config.toml
n_layer = 8
n_kv_head = 4
d_mlp = 768
bias = "all"
tie_embeddings = true
extras = ["capped logits"]
init = "trunc"
init_std_qkv = 0.0361
init_std_up = 0.0361
init_std_down = 0.00905
decay_fraction = 0.765
final_lr_fraction = 0.05
doc_mask = true
train_tokens = 149000000
Each number is 500 + 50 x the weight over its row's rms, rounded and kept within 0 to 999. Layers, rows and columns count from 0. Numbers have three digits each. The size before them is the row's rms in percent of the matrix's.

# up: layer 3 MLP up, 768x192, rms 0.0732, rows 602-637, columns 0-191
# down: layer 3 MLP down (transposed), 768x192, rms 0.0451, rows 602-637, columns 0-191
up602 110:479551480469494521516498393428491519472469546439468550539517535508510448507499384451379542481551596533508454409504556551471527443476499479528506516481554488510473604412531415547424511442468491525533594586468483487540571524403516587520516450414423538471496430563446525499514460495506471504446515469509428516530396498471482397482436441489555522552539464404561516486419559580597470438559456527473515446528427491599413517471524492532432451473425489514533533559451478512465400471504502499519531598563506482527485486490510442474442592491440660521545517457594518589485493506506521456
down602 108:492519513467544545582455408470471479456338530479491541526541449524618517474508467602502599421433558523457520446515551556433530420537516557518533459524463567480515595413527545454523582441480588493468512421482521490582572583430600583452482493379475502501502526620497532421536406474522473467405460495476484446501502592417458490481592496552509481510486438410531551479542550454550457524532455474408469522496437458509485481492507546461370497489539510556498561432454492462509483558581495503471470562542491476542485556510445522496467484501518596446487455430565491519461530509523489547
up603 072:497433500526542481476518493555426510578466457511461466464420535457495412416475492460564402536504568493484422599482442492531478505431556415504451494487467441548556463516562429577500480523449527529565555468469495526566438516529561540531616519490410486551580511614482477480425476573515523424436520409603514465542439517408525386505483530473551495473519541477507486586537491499531535492399486382480541442478559549518539433545511462486458506539507469474496400521461466562476472424451500447477411503608502423397404600499505414546462484446463447513520559428540553500515495494456510532
down603 070:460564537416463569431510559433571574538526532537552551484535501475564499502447484410459510476456518498479577459434565545553529458508370529484484387517481538489466437465482529403432388453518538513441541539480470482482464521538492597455436519521540524446463523455431498520583440541478499641560439496476493465477518469500597528568519499510434519481497530544446539467386586480508527475493554508530465412588422457486445610535444499511469445448588492521538560464501495481455482561570597520482511377513457576541471394479481539460511556622573458568486539476529506535491558549502518505
up604 100:480457428510549498523459570446443491510475484541572474492467519469490519550511456509507475487490484556484512570518443526407569445528381420525397498452461602392523627518459461534551441563504521554520443487407444524506537520517579515481514516523455442491501496454524432465430536581502516501466460542521533464552550591600532472559512450624495498537551455498515434520522540558481534456495494482499533500523493493434448465439474500541478407452504595494545467506487530482466502389520501654461527498569428412535484465447615430520526509593443462445560585646488504593475569482514447502
down604 101:509443470433518502418452503533484468405473534471538531449389491443510531433477434527610517503519550507527519489500502481396379493561489520534494518437542561494551580504545565487417468525475517530537451547434617512531550603524432447412387552379547504449449472501415483481437501551547535542493478472476479533452544489540483441588457417498579482476581534528507545513541508459556479409519428492510563498518528498435439493517537452495505444527480585465589512512518597506459485438451517543454466435524534538524472406426460348516460548487460450600428506488504551477619536528480502495
up605 083:497526439557497494390549556545551457405413477474490540496477460526515518569514581576449440572564461548397557554500478466525519584521569524455504581544488429527625511507556565522438418530543491556518515445504481467484548385506533502594474539451572539449464496449448460483491538438582531396477480555478514506512568400516588527434487545565527489417532502457527473523445498450514558480482566432413573477355518446531459533491493464503535528423500525488471517442481503499489468502439477509470574493580549460444575439441461448537457440530521488496511529501420444420430388510569578494
down605 084:477481484506444498414483450559423445519489456526406462524474523518459504496529575501469477505354550495418387510590425490529524505561390466557476554492455545444467560516461470591542484462467534514474427501428482517535541437596518514474543551562429511521421473486574386494472595466572403501412513484514526449590517523478442518490413462570488475572491510464479505547422528428518556542444499615427541504424471508498415487465449600461559460572499504409475459513495520430509456527563425511472565572477536519521609501580483488561505571542493512497473475512520509593515486411477544530
up606 103:531505538446375494458598405535492471407514447538533504583486501466449471404533541453476457527457585487467551459518515528576518505435441484547527448545519567481522421532504621556571495506603564506443474533402466472498502433502448467456497460572482537472472517598559393483561455427409492556445483554471549518594460495550581586529486447513477515474476445465587544486471479508507523508461460472461472543474482558510457465433518526658494482459524525386443484606522527474435468492536464387458471472550450495450512509452509515486536602589448478439498550511472534567526564568485554517
down606 105:599439515551412524411467456537504516443484470621506470479443457520432497539511522618518494477428473488513511587481547496513499550402522517539528531421498461466483412581436548555532533475496503562446472456477351504544526446491441373488524483451526526489490610481612560513594490471472491504517570508488480471564586505497621522552504492588499516421590507546456535484495583577479442458406545385468553518595475541451531495437421495549511432488542415461512534535547499593512494431519502419507517499474477502442519497502561578528450484547410532508514534510505537574511541529444462515
up607 092:568502608477567452497437572424476488396496494484422517411477511548498478490438555418443453496592477516435510402491463517510553436476433400533481623477523525477486493485547464536508510491475574456536367530497438496558588528558522561546577497509500551440523533435528489529563488532458519462468513513483589507424475530515537491395544469481447578491486501512681408488513530542422455458529530491435503476575563564464456584542520385470551555536492520506560517480492591500473589476396532466523445507516464570506500490486545533556458387471516463519513462513455454534509395510514521491
down607 091:521490479537472600558529594458465483465500585422433529465499621534458465503492480569472624472482417485460541542538554480492526491492537388647623464505467611481581392482441481465533474542516506522573540560443487495511594593468514563515538490506498535445536483429487421481594488502477535460465498558456557511504466523451459545478468581510502553510571585472515448471578531505426562535495469542587477511535506557463492553469527491455529502480490520489498557475533589513400494498388475516489568561473486525511498477512545470366565453549609492440448537579556521512451520595479496469
up608 094:444531494406530559462369423483429373465493558500536514563499510484518543528516481519458471466529475551466532554428481478423596472555479457466448535461513576421518588523435525564488529511520649540494525493528523571490570523477539572567403472492543439456517490487597430569455434437482473505469507462493491501499528517562444472445529427495526486555457484488488565508480522564436462485494483527583544565411500460378417560400421449493536557471532505453450428449508520514469512497555520462526487511493526506396516477564619616523453541427440497385481492465494519568466442480580462471
down608 099:568560497510493444489577465611444549539410442553541488560424496484406487581516440443466525580454472498484547510460532508486556518540523593553560408541486481422439429541522537394476406469456493543461505451538504379549470404491497364501531500374419474465564496532507445460472431442477486573419525452548484503505441484449518480528430411508523436486501582493418543460494567561529517540471537467437514504506502551552533491574483470525608486455501498527493492483514444486600425457499456431497488370499501524400535386478484502515531407522472502573537481480461503527478517558553502521
up609 104:469536513542476523538491496487484592502585396567448517499465522493463534457603486569502547522477494445492479619493439489475506582471537461555527515562460479367578581550565415529567472546491497521491505389580496559402493434455516569526433475528536552408451490503499456503476528501433406497467479463445460451495509552457466496483495476538497640548508523564504553549516615485494495532501476502374466381410508421464556559598491474539535474439527460475508500471478449433514528538503523557431480523511477425521507486491513510516503420453472500393488538540497540579458400407534492626
down609 111:550495443514400563515395584531631569449448381525435570359512598557512546518505483530533452457439487559484452487545613485393487508551523553481534471525424514485497455546539512458532599531514501541503523509477508430511554427497465482501578529558507554552493511571514528479430526551397474519542512534548454512443506518411496566542489534409585500492551525448523501517501508473548529525442551528560474587446533503455457448474405548544577465449544380602514500492453479454425473493475504444502524580557571516437512412493514486455541432543511512460498479486517487515603519533409418488
up610 105:448502526504456490441516550378457509435612530566577485452476530531508511509505527401474476495543537521530534573468487557530518462541530498486541503479435461549487566562525609544519462571430564518519438511501536474461464502561487517496513539491503540455434616553473501415462576475473396561452438539499505426414470513539469463427520552466526448506501491474430546500421431503503622435572449571480454573462446603510507449478445491502485494423492394526434485435455605547608384546506591398501459431548472498553480441527518438475550569506510540509477520479474442531486591526526519391
down610 106:567373540605381543509490508554577508390523427431500580526521478454530460509475535521481526455508496531481559473426482567532534532586568547555443446559543584557422561412472490482493490513496448382456443445536481514475560592550507603550438492457534501537470468483494567603492546579573498506573528522442498441545443543502529535423458516508470497489510500522487516561572443499525468523456415457585423469486516503495475458416428510461540538547489413498507548558507395513438396514482405527447418537436574541487480518537495527549514380450487489530469429492428444481545528466473488480
up611 100:540509439540424601499469472463487549479507428527482503562590405558489541486466492425508545431468552409463537511544502472535497490424508452463521452557537515584564488482573444546466390555424512531476522514449474535535458520568531495502483472522600464529435603563445544509567449580527500497547544564569483508390491437478529445407474491567443532530474481495451378458483507503440510482524465473496571515523485470547588463484480543529520513407487438514440426556435499539570478487496462602540566461470477509517470429506491547502528471584490524490544398686500470527488514651561538546
down611 097:450523391506547497476556555528492418580432552432501435392483473549588468548495529606464435515448484513460515576454480502628397539536418416546500458508430504555592479529537507559511488540501477443540498480449484513505495501473359451480537442476474462555423526466589500491607455503563575474467460436531601510473476440548426512517560425427515476511521493450578517457571520459416417484514408541470500472477450421480426480538475583537488558479515467522411565546428442518508493474502503498447507538516483485492538443549485466567451502488395482621431447532540494511450542541483461445
up612 107:437477484574557448548487456508476421566551431598394519570419491494443460580431509581411545433369452412551563418521453476519502499472436529517510492418424483498514336491562433535489471415583504466508548440429544524484526463467444474516414562517566472545486576476463490459563495494532502551504393520452525543438440550567613512533526571491486481517538515526561520529470537506529529461471483569487489448500496495561521450544513543465465466506508484512476500516497427479597603523416524451563499497539504479559464555454500505394436438497523462463541610585574474488455456501544480529
down612 108:536414549500465478612523530498510502600623549516539507524507593541605371507543528464524504512447469439534597525465457445471469527397515532430535495481454447502493386526597438448399505533529543480549530538432509471483478533446413413502393515425511410540467518449418527463462534486465459512479512505520518485405567569459456547443556547551477511480528501493562461469488583546441575505528499495544381387507555529465480562509448561511510476478572558614492501452510523471564519554488462545498491600461530616554500491478464517530505548541494490507409535465464483551483473489457441422
up613 091:501555544407491438504489471439512547513537544578538478518479516439501486530519516537439507480483594520497480476577552437445503596580408507443581507566505522436429516445443537477565470510553419586448551531492472451525510449610470536520499485502445517379473522538490492492493458426520462497490444618487536451532581452477427438504402506497467492439563488469509405510500492594522510577518504595459488527443459509506626479454475538547561423510498465484443402522574634430573436553463531501496519596431571406568530486585488539532480481527419436468517530568496544576476552525514557496
down613 088:531338531577475490425491506523541495574425498518462473559509399488490581493516467518501483558474525522424573464441494514380490447543505520602509510492522462472536505515547511504348464528503519534512462548418439568501463517552450439474464490513544535476510438414433425513567492381424621580511456499519527447539515484486449456437524439491593562518470457458571424428548483489495453584521440477471608500481530528518532521550441572528501520498455429496534521447529505517527395520424563535485447445512528532614535467389442439517494519527409593504474572482523568520511539478485454532
up614 084:552435421540476446452478464548515479514566517538470508499606433505479501485541518442533496560547515506512412436556515563485480497418537554456340580546459462560450534433501461469431422521555487593536459491582472559557529466572503417576605596514472573453489552423474530456535435534470472574512468498469623527424477570484486544468503534497562498448528602525467505457476470486385480468507534470461484570524557492628529568551511513497481530428477523510607481550430478511544436454571469498489510460424472579485493406445489437501557442463475514431536527553462554574460421513491525469
down614 085:455524439446533523598482551423525483552507468471497464503430454475530545600482486505598470514545589437475498479478428453508476487507533465522579616400587556570550578519456476491470498571559511520413482569529529415426600501552505507499493493532544478558529487561557469499513562509437578523456506593430432466576505469513461507503448459482441475548524537436455494566472580546456520535489478546485533461577560507486390515480490505508478469481592509529524582448510535431441598493431501458449545561393490508491473516610481524555488536437426547542540551507507489444480685538486526603
up615 101:502593508527495606517466501422529515557496498512440492553485479440513475487536546495441443450517515604471445535565436376560486495550561526468531468459503447494506451545504503526566446508503453542561449499525568512460505559521546469463571425495590543553532496527552469433562462560526528492411474494502490533465468528520546525503462456591462447613528463407455529551472531466476536482505544501557480467406532624523448561469596441630514490446503380535561382629460441480538434433455448449529570514449511546479544426479579476609541451554546545483531513588523500485570489493449555533
down615 096:392573608480524480473472517540557434469446490558558487456482539496473508520468512426487543471460488569550448493509545471507429480534507560500544556483463481505567514467461510432542477438591452485548453522499476411473462495423446537527510529554524473569496413569499466430446521528405466485410555422490560477572520384562457469481538494415418569493409451442543560487557528531478540518450518540434462572449517562457585494466539471592506529592519621543517571496481493420454449454596486526497519415577541487543515535496496512524604435531427564505525528472433519369601546576550492481
up616 100:468473539486518544439519493480485437612475490518483495492549599514511507486505510431542480523547483587391554642537373596534433513468514544501552564564482465563553469521494540524576519603509473514428553441488630470462543487528401563513409606483576444354472437443437506572453440502415525540528485476511496452478502501515508562450489490498477458496539519513541550525556597480462500484426403488425445503439446518529394535574547442510554471509448491541527508527512519495508593585511550557535519549522543492437477532572528563505525546456500490556484449428536547482465553526456404481
down616 098:436530487536503515488461612534446511457505423431468490498472467478395529535475489540476589507442544452554622534471569490473468450475528538418460600506516508433472527484493444415523459467467457455492546540502376435461517437501487434476485506589469517623534536505477471577467505561413548455436525539524440485528538472465458547516488566530440459686467522541510552552492472422437582547475534443423479497468607439516458534515457563448565510495477559547551494547508449468421464506562487570446469520488511479547578588458565542468471491437456510476591563473592482528459495587513531589
up617 100:521459524474489579470526491537570422532443532554392513492453487431484573533482497496509492429427524477535657426581535532502542570460506509590452478436587488496485523561467467442475396432491477456666531498537498450568593493456471541498478490485518527575441464544487469579471600410509474498533501514424427382422493484519478557549441437485536478436475539397489453541541528548587518550567503456485489494440574607587458464507442499440423531508437561506635538430501523509450518473499449536436557510509528526524505462470520521491479515440547511473531467586491583511504496525433513498
down617 094:497511497488529440497535459407575566515576387497558467531489470548508477518464402577384564537514484599559477571519492451479456483492508503448593527425538513438561505520465543471521557503465488523506504482497555510439482543607560493456467513502476443498377427455494528598547507599374498447534520496487467552554492482566479476499476522524555421487424519416534541484537475546533514531554476527511529572447567383446495468486470516491581551561586511492361520574497410509532442487526581535557400465552436491436564487498468548502581581534498460585592486439475492463451579482496487457
up618 109:545523526566574478495514500548425512455505407589444479524468430538460538499586457468487454629468529515650565577409525464458578504519494495529407449496517435494497516517502409544514439589529531518447481502472518498435523532488544460500524429551511477498441479487471461553453493547481484551554452498585480532535561539532585499474600491494496448394492494487466572488575547502517555557498452546456491484427518447480434387422520533464486550584500555497481490535427438481450548484528571460410461388495536396529504480484607481408491398536589497522509468444498499587570498483439582420
down618 101:492432491509508498410466488512470499437470474529524515509489529455517444481440506548488531469573433399460549457573519443528507431522425505524548507512465517564411475461414558340484551518583464461570481616483556486479502506515334643469489453477494453440516496514450444494526487584501556543412503612548549627466428478508488454549471438463507467489553560559512521492453494542486437502546510431465556430468567500564506543541457516557533457448485439455422441488548572486444402450501454463508545546554445520485457521477605557505584523525536508523489441446488471449487537520468423601
up619 101:475467393495450454483432417525559503543467524459516500568533624530499472434481424420495477426475421585485485586539494490474470514483485505445499475487489476539561485534463434522469496443511419567501514561520476495534561389600468482529496503556453485477498487545463491511544567421555500544539347500497596473613532556497575525432438420591521501414477462551470566528555477521413532610417513496523465504536474351475496485497497484473438385470443509516567520465541596517552474453526506536448456512556448435445490394509503482496539556561543524527485444457554486431422505470548541439
down619 103:491417459548483510438489399515488390418497528443429428549515555444550558511464603475499555489567486470407497531495523547569511503446463472535464444469445495468535456492473498472459502474544520551562615586503568485507483496461569488562490538493542505514460492496519470541492559512555500579500507545533419431449382492522397493525461437441548379458558489577518523539406548482559530439426522529437478626419491486493576488442493422503540433532539419579515518543438470585585541479451516552427398534534509551447504480458515415428551521511530517491554477539470536457423602572485555533
up620 101:558587477471428535483570519454461563436573564589526514501463530464425506414517488463438544458489531511485599492556516554479532484541449510611550486490428455534602524482471541523473385486485374505558436489483437375425463466471516454498461464471459423374571463447579463462503448561369447466449477592459526505475515519530511499493507494459435534441490487443487446526522499455519430526563492464479497517530555558551475439552480499576475432560507595539529421503518476501581574482523445401504438515516518531430526560566511441499483485458530495559505515461385630570454527475513517520
down620 097:509468507519384519495434454387561530462439490464565546574454411543468491548480495512494523464367571486444483475435484534508508456460526535482619385554595503595512495465507464571502536536505512413564535487524460545543554522463418563431518554530528516510497532470475548472377571427520540508496487482527544562463519473538524550562511507555557486435548509439573487510466513498431553510502474403513448558477514580532576556476449522483581505501480461598486545486612559484487456495546529526513468529389484462629509462585513537462467573569485526500541627538505458586614514525482475507
up621 122:542604500510542474507506431524524446481466492559548412481538480494500470520535487461566459530438630479509458488505450495514523422536489521506521428594503516492474501393565444510440550463525646455409464417455473488518508531538460544520463526386563481490492554557500578484481462454589536497474435500591543504463468449546495522605480409458504447519475476476414529576485491490534616484474488554538423487464487393552481537495527475441484498456541523419610479572510441535432599477497512517563511595496476492503391484586408477550602514518518368504515434574455499485523457452568496506
down621 133:497448460478536502448521542418505483555570401534578433398578442439527527526521461514542493541503548553501505469484427529468465391486484475500474508527499484502522428453520498531557524461486535509409468500544491596492392417418466530485494543555546540455427541528504530462509493462592522435535475530599526440559450471496507532649485561450524507452675527405388599507441507499534538547533492537556631523505558348533433589464501508528466593483526553543484552517526457527459508565466544528586467537512509462462464535527506471489433489590507448465553517483471497413519493520489484494
up622 097:491509451522458433476444484515544540467523461520520492501616514559546576492398507519467416523515471455537464546530443510467524427639444421564487455518470534448529507602516598557529583475527511480519504442329560426489386381481455506473454458468493479478514447520439586475506445513435488479528556533478489473575469471530506452399555484503517549523533471430515530498531462462496451502452505560486373552619463525445565585534506537531503534524539418502480529477490574547524576596591396530498522497526534505448523459539557477476475539574541467563494539505508573579528410475419484484
down622 102:514525383452568483506487533550470420472605521493524498509451405468527485445543537455450494428570565531514609420438506521509435522521448418482458392492474542494484535522468482575532573488435542434543532503417358482509440516518507477587508524530480643513507539501492575531531506596514528531519459498482405474414492560520516509562545604425450467463519519519450454547473532556446548510516521547563533549497566503560516506476495465596436572502486582410497557557429460439586538518447525506518520495433533467419466510471614463515527428485525455470428490546421565454445589557489546503
up623 083:480544483485447596556572537508486429528437408453555446551530536519487528455540468505535505523454438605520516483455428510506521499487485486454531497497565460538529463491477459543445560475559530408493572590549492516476508588451589506497441409539482528555421568488489479526499511516538500582536397453524414530561564506465559473466524617464599441605509480491481494562465504599479465473510503430554526442602543428574459528437507534493513498507517379370552585551521455444442547468408533513551582532520488531436432598511474532556461497407490589463562497503558479466453429459449507502
down623 095:493488448419459528498506504442483462434424554531506392540548602440593474528483578365391458564559471537431504520486447612509423535575444587533583491547537480515453566524537443488517456497510419418564573446492535478554512494414498530520442436509459497516385519580532415502538473523477445494449488557496532463441503409526567434567543491568543454454578572485520447533513520537424571470586512472597482429535521540532563492502443494506488456538550469495530386530486549512458484556418600464561472475509475529475475502472466542481507462474445489536475531580513563517511544538503595433
up624 086:531519542515552529443475439453510440404520383547493534457469478557470504482485457572538547491538481464493554528435387473493483458503493490552506590557521509515507479458479518552503386511597496419408547522537456425429414428485576607582510505476562495451523488468476526567499483491454475574590582540507474530446548586529458455483557512556446539561485491515419473526546443563460537474472554428493507548552418493436573612382505520555588530465545465440527480418465460535509462446476450445454514450454507400485575497513568533471572633503553440559508526452531428580507488526458463525
down624 089:491542532486490570408441520526435461512581424476461518456522450483493552504530499441392535479550450524521520573526460495523541471480547549505485585498449503537510613549476545559555536489508528325521532524528486489545483419500458428538497515531453511511523514508566492438519456496485569556490531506442560508519548574492550546510408481444527470569606522503575525460554463467479464478577568384588455460543497461530531441628519495550544519442513468624453424537534447504503515454598413473541480512564426475527504513460515545479463563497445517482530479415575558524433492591502470682
up625 092:536458459536422456528487478475506622518532493501506579601597472452537423526495420454484487428403508522555516515550416513464517543566543479425487429500485521498538534576540465447488420463471467414553505507588550437562502375536535484535587574445520561529513461462532473552584447593609543454415450479502573538454495475557461437498478595503437441551514536395516487398537498504522524527568523422508488512531623509469522418573457526471411496562461533536558554537506444531492529414476423543535467511498512450615467475538501507480473558461459507583495504502547442516513464489470583446
down625 095:532512476526567428500456445442516478489516467569435469440443481520433442495480614575460462589522481428476540451522588513465497471456420470669458508523546458450580536589513512441521525475571529453420473509572531551420531581488473501516541505512418568417509449479472555539534495441578488520569532482502622474551548549547422531522438512510549466529486498496564571468521459516484427449466423524386458499481419538495485534449548471536459512456455443438412532522503456429508453531581495520489455487494581430527605379538482483520498464456574481563486549578533461531592499425563470525
up626 090:586542496498476531479510582457522374501429508527493493509541519510482454465516448471515487483482630370452578495472462553538521597534497443552553532514582484506509406568528488545498495463572514433472453443458556476576580549505489572441457548547471457559552621605587457399579506517572460506521473512474555541468528555475418540444442427470435497542548530473540531483484552506401422508523451470446517561459532492505575539490469440479513565419440525472581515455469458457524546433498448589519478433544517429500503442422532460549434525542518499539498482543499552404438549591598538495
down626 095:521560501524453482558516522494521461540472372510536481485508532603535484592546518533528524438435533499471532445515466460497581569504471491525540493490559424512395527512499606516531492530446501449433480469469481510521479667438519503509610420537463545446448490446542578425518483542518374441525392555523422531487466485488407540495414504470462548479533558451493544583482507506500545467464569463498469492404361451524473490359473497481423582394479534448549462541559519430479512484528522550448543555501511463448500505469537521483583594496476581518406475543526492504551462579500561472
up627 088:516433498510460500473453522532521522502437494503468557423405364574420507523381476507532438462459497566513482516409497465454453551507472578537466453514531473463442485550520447508533510434534464464515419528483501495488503450496478445554549405532461489400511553481448493498451524534511546501507561456543525469582421505535526571486494439510478506433412537511607468577435515491585469456497573431465542538372522612579481555421493462581546555593551534432513537414507492532551567646514500457500528532575552498457581504534463555574444500432535406490512506478454553508531409531440558470
down627 086:504410546449451559502436630502441527537492480505482527575528486464444480533530496456384576525530389490460451438540464485495438636553449484495513540463563523504472469556484489509482536497507501518522579429544545517416563581493493535450461548545471463507455522555509450611427571540400539452486437517518476475533392530529469486521448486490521557448520580493515465439483503533530600402456414432494503568491461463456446574476486593533463427522479495527538498479443464458518501467572507511525397499563527383629456497558412413503473532545514500473575419488464480533440500458548609534
up628 095:514407476512531443562345500399453433550382465558449540466561516490498467506510562534496497362504474480466486552524422445491614514517494432429506577543501536540554531519523538563521488540509513519509538471450517525452526505464468523504625555526516452494527495526473542477463520513434493484504518591493460423445461559391530486529509519541564514440481568541512585539510520445550430487494457472477519422555454584441550488512422524595484515454468569551522529558431488527496518541533526479498444468474453495433510555527358575508551522479391499508643437478472512568465450367542461558
down628 117:464580526481506476454401500588521543493430491472563412480511473589501475531504401486464495456455528559581498535455453438433481381473476569585470480518512467520531459579578434487478632496505531439417463485481555525532527516585530505452542476482502419598482484531549496502516484446506551556544454571473573482464477522443520580525457413579493417499427533513448514422517485470521516553380526377481476501532473436557522528458528569437552526553601552566472555505488482458458526519502447409443467456398481483470516522463436544543377470489478530554514612558501529513449500402442531505
up629 096:425611477530466478489533515492418481526568504512444576624451538524532577544563530487472478471552473492486500485554534530466545459534467501528455503494456509454414504557485497455395415437494449601560498498523492572510522520450455509521486485479530507446487486519536537505491515464396461483552523600541477508554619537391490471605470474465558408495426463510543460496495510461384444485556405548412573545433513469476486440602397493523461538498397467487546461554523449584536472499501563495468545427520467524447500503481450427605403438505554448409469505509531527463486450363427536497
down629 095:512391550526531513541512515452442474526371535526458434501481539462433500509596460378553521532476511466453529525430426531630510458596504439500615426458501534468504574527473458436499495514518510506520542477474538574542496455628448455528514488547547500512570465466499575563565514434543559467483422449488501445547508448479592478539619531573475514472401513502573534507472530538463459545602438480513508544485443468458479494568483464551443530472468453429494410467483481580567580585512496550509537539560389464494458507482478529558475476402478449482539472459475502393431498564503507601
up630 106:515509514469391517535534480490515533449480587532392500449520469458612642478458489438468529582407513461562472445541536519554512537599548505464520401492539553560414478521549523535514534494557508496448468503485568471536579530507424528495448553514429471453534402551566398569532578448448464471477538528490508635473496479520524477556426521509421378508502512436576529474448526426553474460462389517499517487476523596502470574479526456530483505497556554485494502568460494515492500527595514525534415464519495475494492619584529444454434492427539477587540433582445477481494496546482597482
down630 100:454485553499498536474505575489511567457568480421555506529486478408545510542538569444554482587484444474421445530570574511455491464522468456475512572493424463411401518500532364505532521488621482487488492506505493491428423516552592552512495492474503470486578542437582464441487460394549531534507492546521467565477483440500611515491548462377476457573462584528521501558582448559559370516486588451496444546479552546538436442468489507405424470532488537594451489420455491477486459476489598583465430401487452539477528475522503573491477477443539536528593484499504443470475541459472548541
up631 088:579390457508442460422566517567441500474557528588383443458600453464461498485400528466451389551435451546538544482453466406525494474507529479439485543488531503450538462520540538479443433497496644543523509534503450373467462485477603487470528552462623525449536469561452514477559480515464567569478496485484566401525486530531427576413572567563455465471583484499405509488568479540511491445483477483501504578485449454482475451557485469479480560537482488489542419442455500610544446421503485497507459452485501483520578431384501521496553517509509460499516444567462497611497517529543492469
down631 093:452470566530479497459523471461581472489528548487455558475432412453583574545545488530479511496433521453551502471532549525469442481509442471489453377441542476531523570526513429438583429451519515483483570516593499543429566515513488594497489539518442530579502531413549493453579487607420544515429461478383527501564412385549536549502428441454534594472504491550485514509468517507608484541492468381452504456460519548517503536510497518626531470478508403508478538507505512508408536529398516473458499585385527456439495441486516525467502511519452489531493498585448523402475512595556469399
up632 097:458458554491483513429476523515485478501445539438448435513526416507558484487495518499515432489492469539509540407616470494485542518456545435486475433568498438535477533416530524520506549544532439439436453559446566512542573510544542405519561514396413529406535513549503504576492375546409602475463504434451449418506419575544428438421533485534484441514528452501521465471531480511393481474440499499399517491510415569525589477457482550446509453517514484547570570481464490623575554519491551499513445539503528433560464531490425522477487448502623388436544536444545494411451510486498517429
down632 106:563467556472473548595468462525535543500450534526493440466455498566511569554505567540555506490514466538475454509577442513439417505604560384561489453554549422515489420490530559557483454502567554527553537568529524543500548641561525395493542523506491502524543541568478498478542503447451442474555435477473538613476524504503477462546466542479495483399529472516458544423608435481479421575614543477419547474468545540430421419465505456573609534477523438476547506577503540529463508467533470438466522482468571460444480467479577470535535544469598581556501496441438443447590539497464427494
up633 086:438507491481493514531452572483511481480522563530463496464598491508511558567526570418571477555540456520448499506530490477541570418604415551540420451460422542431496528500491503497597544501514507558543391551454474428522540457508421413453510636473554482487519580464469484524533493458472475486516452407495494531569532464503526519497530472453518467449477429420484544381622472483459496567480460512404463481562459493428462465523470525551498607530513423445500411396374561529520563529586512430506555525497509539562516533562568486438474550472567456540513557537447510521557534558531609562
down633 089:556477566493475489549579437503465440601486404520456549501511432500586519494511478454479502478477535371626544444477504497550437601478498544423530451510476450523540501441567456486524545514487536408460432598476508547400549572542441475465415505461552588375511445563450535497432496619474475465511459487616492502516457588473536453446504578531593523533558542483468498545441518462559516474432505547485436482525520577581489489409489450493549577465494485416564572597497471473488512536534491519417496512544557470415451515504522465567521437429443513464494460473472499462511489597467455533
up634 103:556492569430626547484528413471539520478480492462432523425469536541476537533528554464429570432414528496506445495401425569523494591509552503453512573565530546478525549530526566549479586534439498596428454512543424555498515548519512513523474376451588396465454518486521522451470527555491525516521578552580465450462617464447468494510482412541491465451450543481492467492500511597544559491582457508614557486513461555432558538463544544483538443569528507494529491468483512475441624532529571492542531526435447496530468591558502530443533530393440469543483555489535524473595464489454443418
down634 102:485526531501506507437524498674439513517502413558516485506606488416469526496407556409445506517517467549522491546542500505527580472399498494472514406558493458568468540473489483439460588451491500534462432526477423519575539505453542576401525461503493526563527535489498516521547532530412556515495370465541452453444526537550477550507570444505549571530526511463515507465535481517539475522355565550456503521484466460466462504520544569491470539454493345463502531460458457489585436447435530520448427506560399571539524559548459556430499474471476585511518394437503543560506446584446462569
up635 117:430552467538538519508540461455478483529551489480518484432493592545548501566478442551489471543524477464551562461545516484422505394527489378512446482502510546497485523557479427517515428587460577516479441506549521482514477473512567428537448605522531538554527399360441452482471351594470429552464495447525568476594501468487629564538591489546575550574516514478550494525504450449440510466460504452416469497477471479516465411468580541491473552482500504597526600560481532493484541458506505485501470424362478373507461452481568503570556478486483503526481491492498523558553494446563414497
down635 120:535375523471506443526441595407456570509492459545516486517463575507493423629605520549476461481438476421550564507474470526533558590566507567552494446498461441507503463420541465659483443493448482475499528479529497564494583610569483544455481446535568559510490448472549527542409574535506488496491534588521447481548493452509560522509483402454589550449521455520461472572542511482513530547436449434484571477463395500546483485472587487485465603519519481550563503466604543472460454486496514546522481565449546476496411490491510407494451446485403574464513473504508502558459521425528588539
up636 098:488441559536532484560577450404509472574530346436494546525487436513499514465506513522486457394484513576451448458517552438509536528509544472499548450516469490487538501546503504515534420524535557351469474517507574494554486590563495592537501620504453445520541570466467553476581467488457507550537544507466475545458467533498541470473521470548561456603555482602530402495430546520494502505479640471507461593544448504520429531572475513508403468461382437561548453543505502510461528449459492517545547494454452399558429529522472453526531562488376479476504416496380471533532540464544463488
down636 096:611461528456435384490585487476466522542512530472493445429489435442453509521517507559443452491493504512530509486454506436455547547586508491511430504577548422543478589482500506500569462460474480440583577511411550393487528536558380479501504387483441587492446458525564515479505427433587569528428402446437535475516485506482490528428430488491528474492565508534553533493522462546468505542539600479517564414540583528530471379473480488473500503532564531513498526470517511501525474492499495509536557477694545449468446511498627474518498553526471521477558509516623491514511447599473415494
up637 091:508432476480577565427549567489582484454509464554533504460514476456492521404398591470514545541529571479460527593506499515440479529435490531586455584473517466437511532456592482484503499529589590499470459559570410527515531496459524463453537413476430577486436453568527500497517426460494535481521486589513589530551556458507447482534451392552462418577441507467495505466472533447568448471474542494547465474587507531564535557401514471544477483539589607611478580409548512398574457520457524538410472524494456507498475592447447474522445440541436499462423475501523543520406484495482475450
down637 092:476492438459455523437443446480509540471530527438399478481419505449518575523499540413549516518518510505464495525461453432547495470494485528556528499568508549512530466502509546508570494430502362456496509560567513456524518500509484560539531457570503498516525537463462511432591408511515559457502525464447441506506535590616560603641534437458613446493518513544491503488537540363460572515573584466510446470452488556461499656512506478494501505545528506437444544345493507543515589640529555493498588531474525497524569501503480566401445509463507481453440502459497436502463492449418506471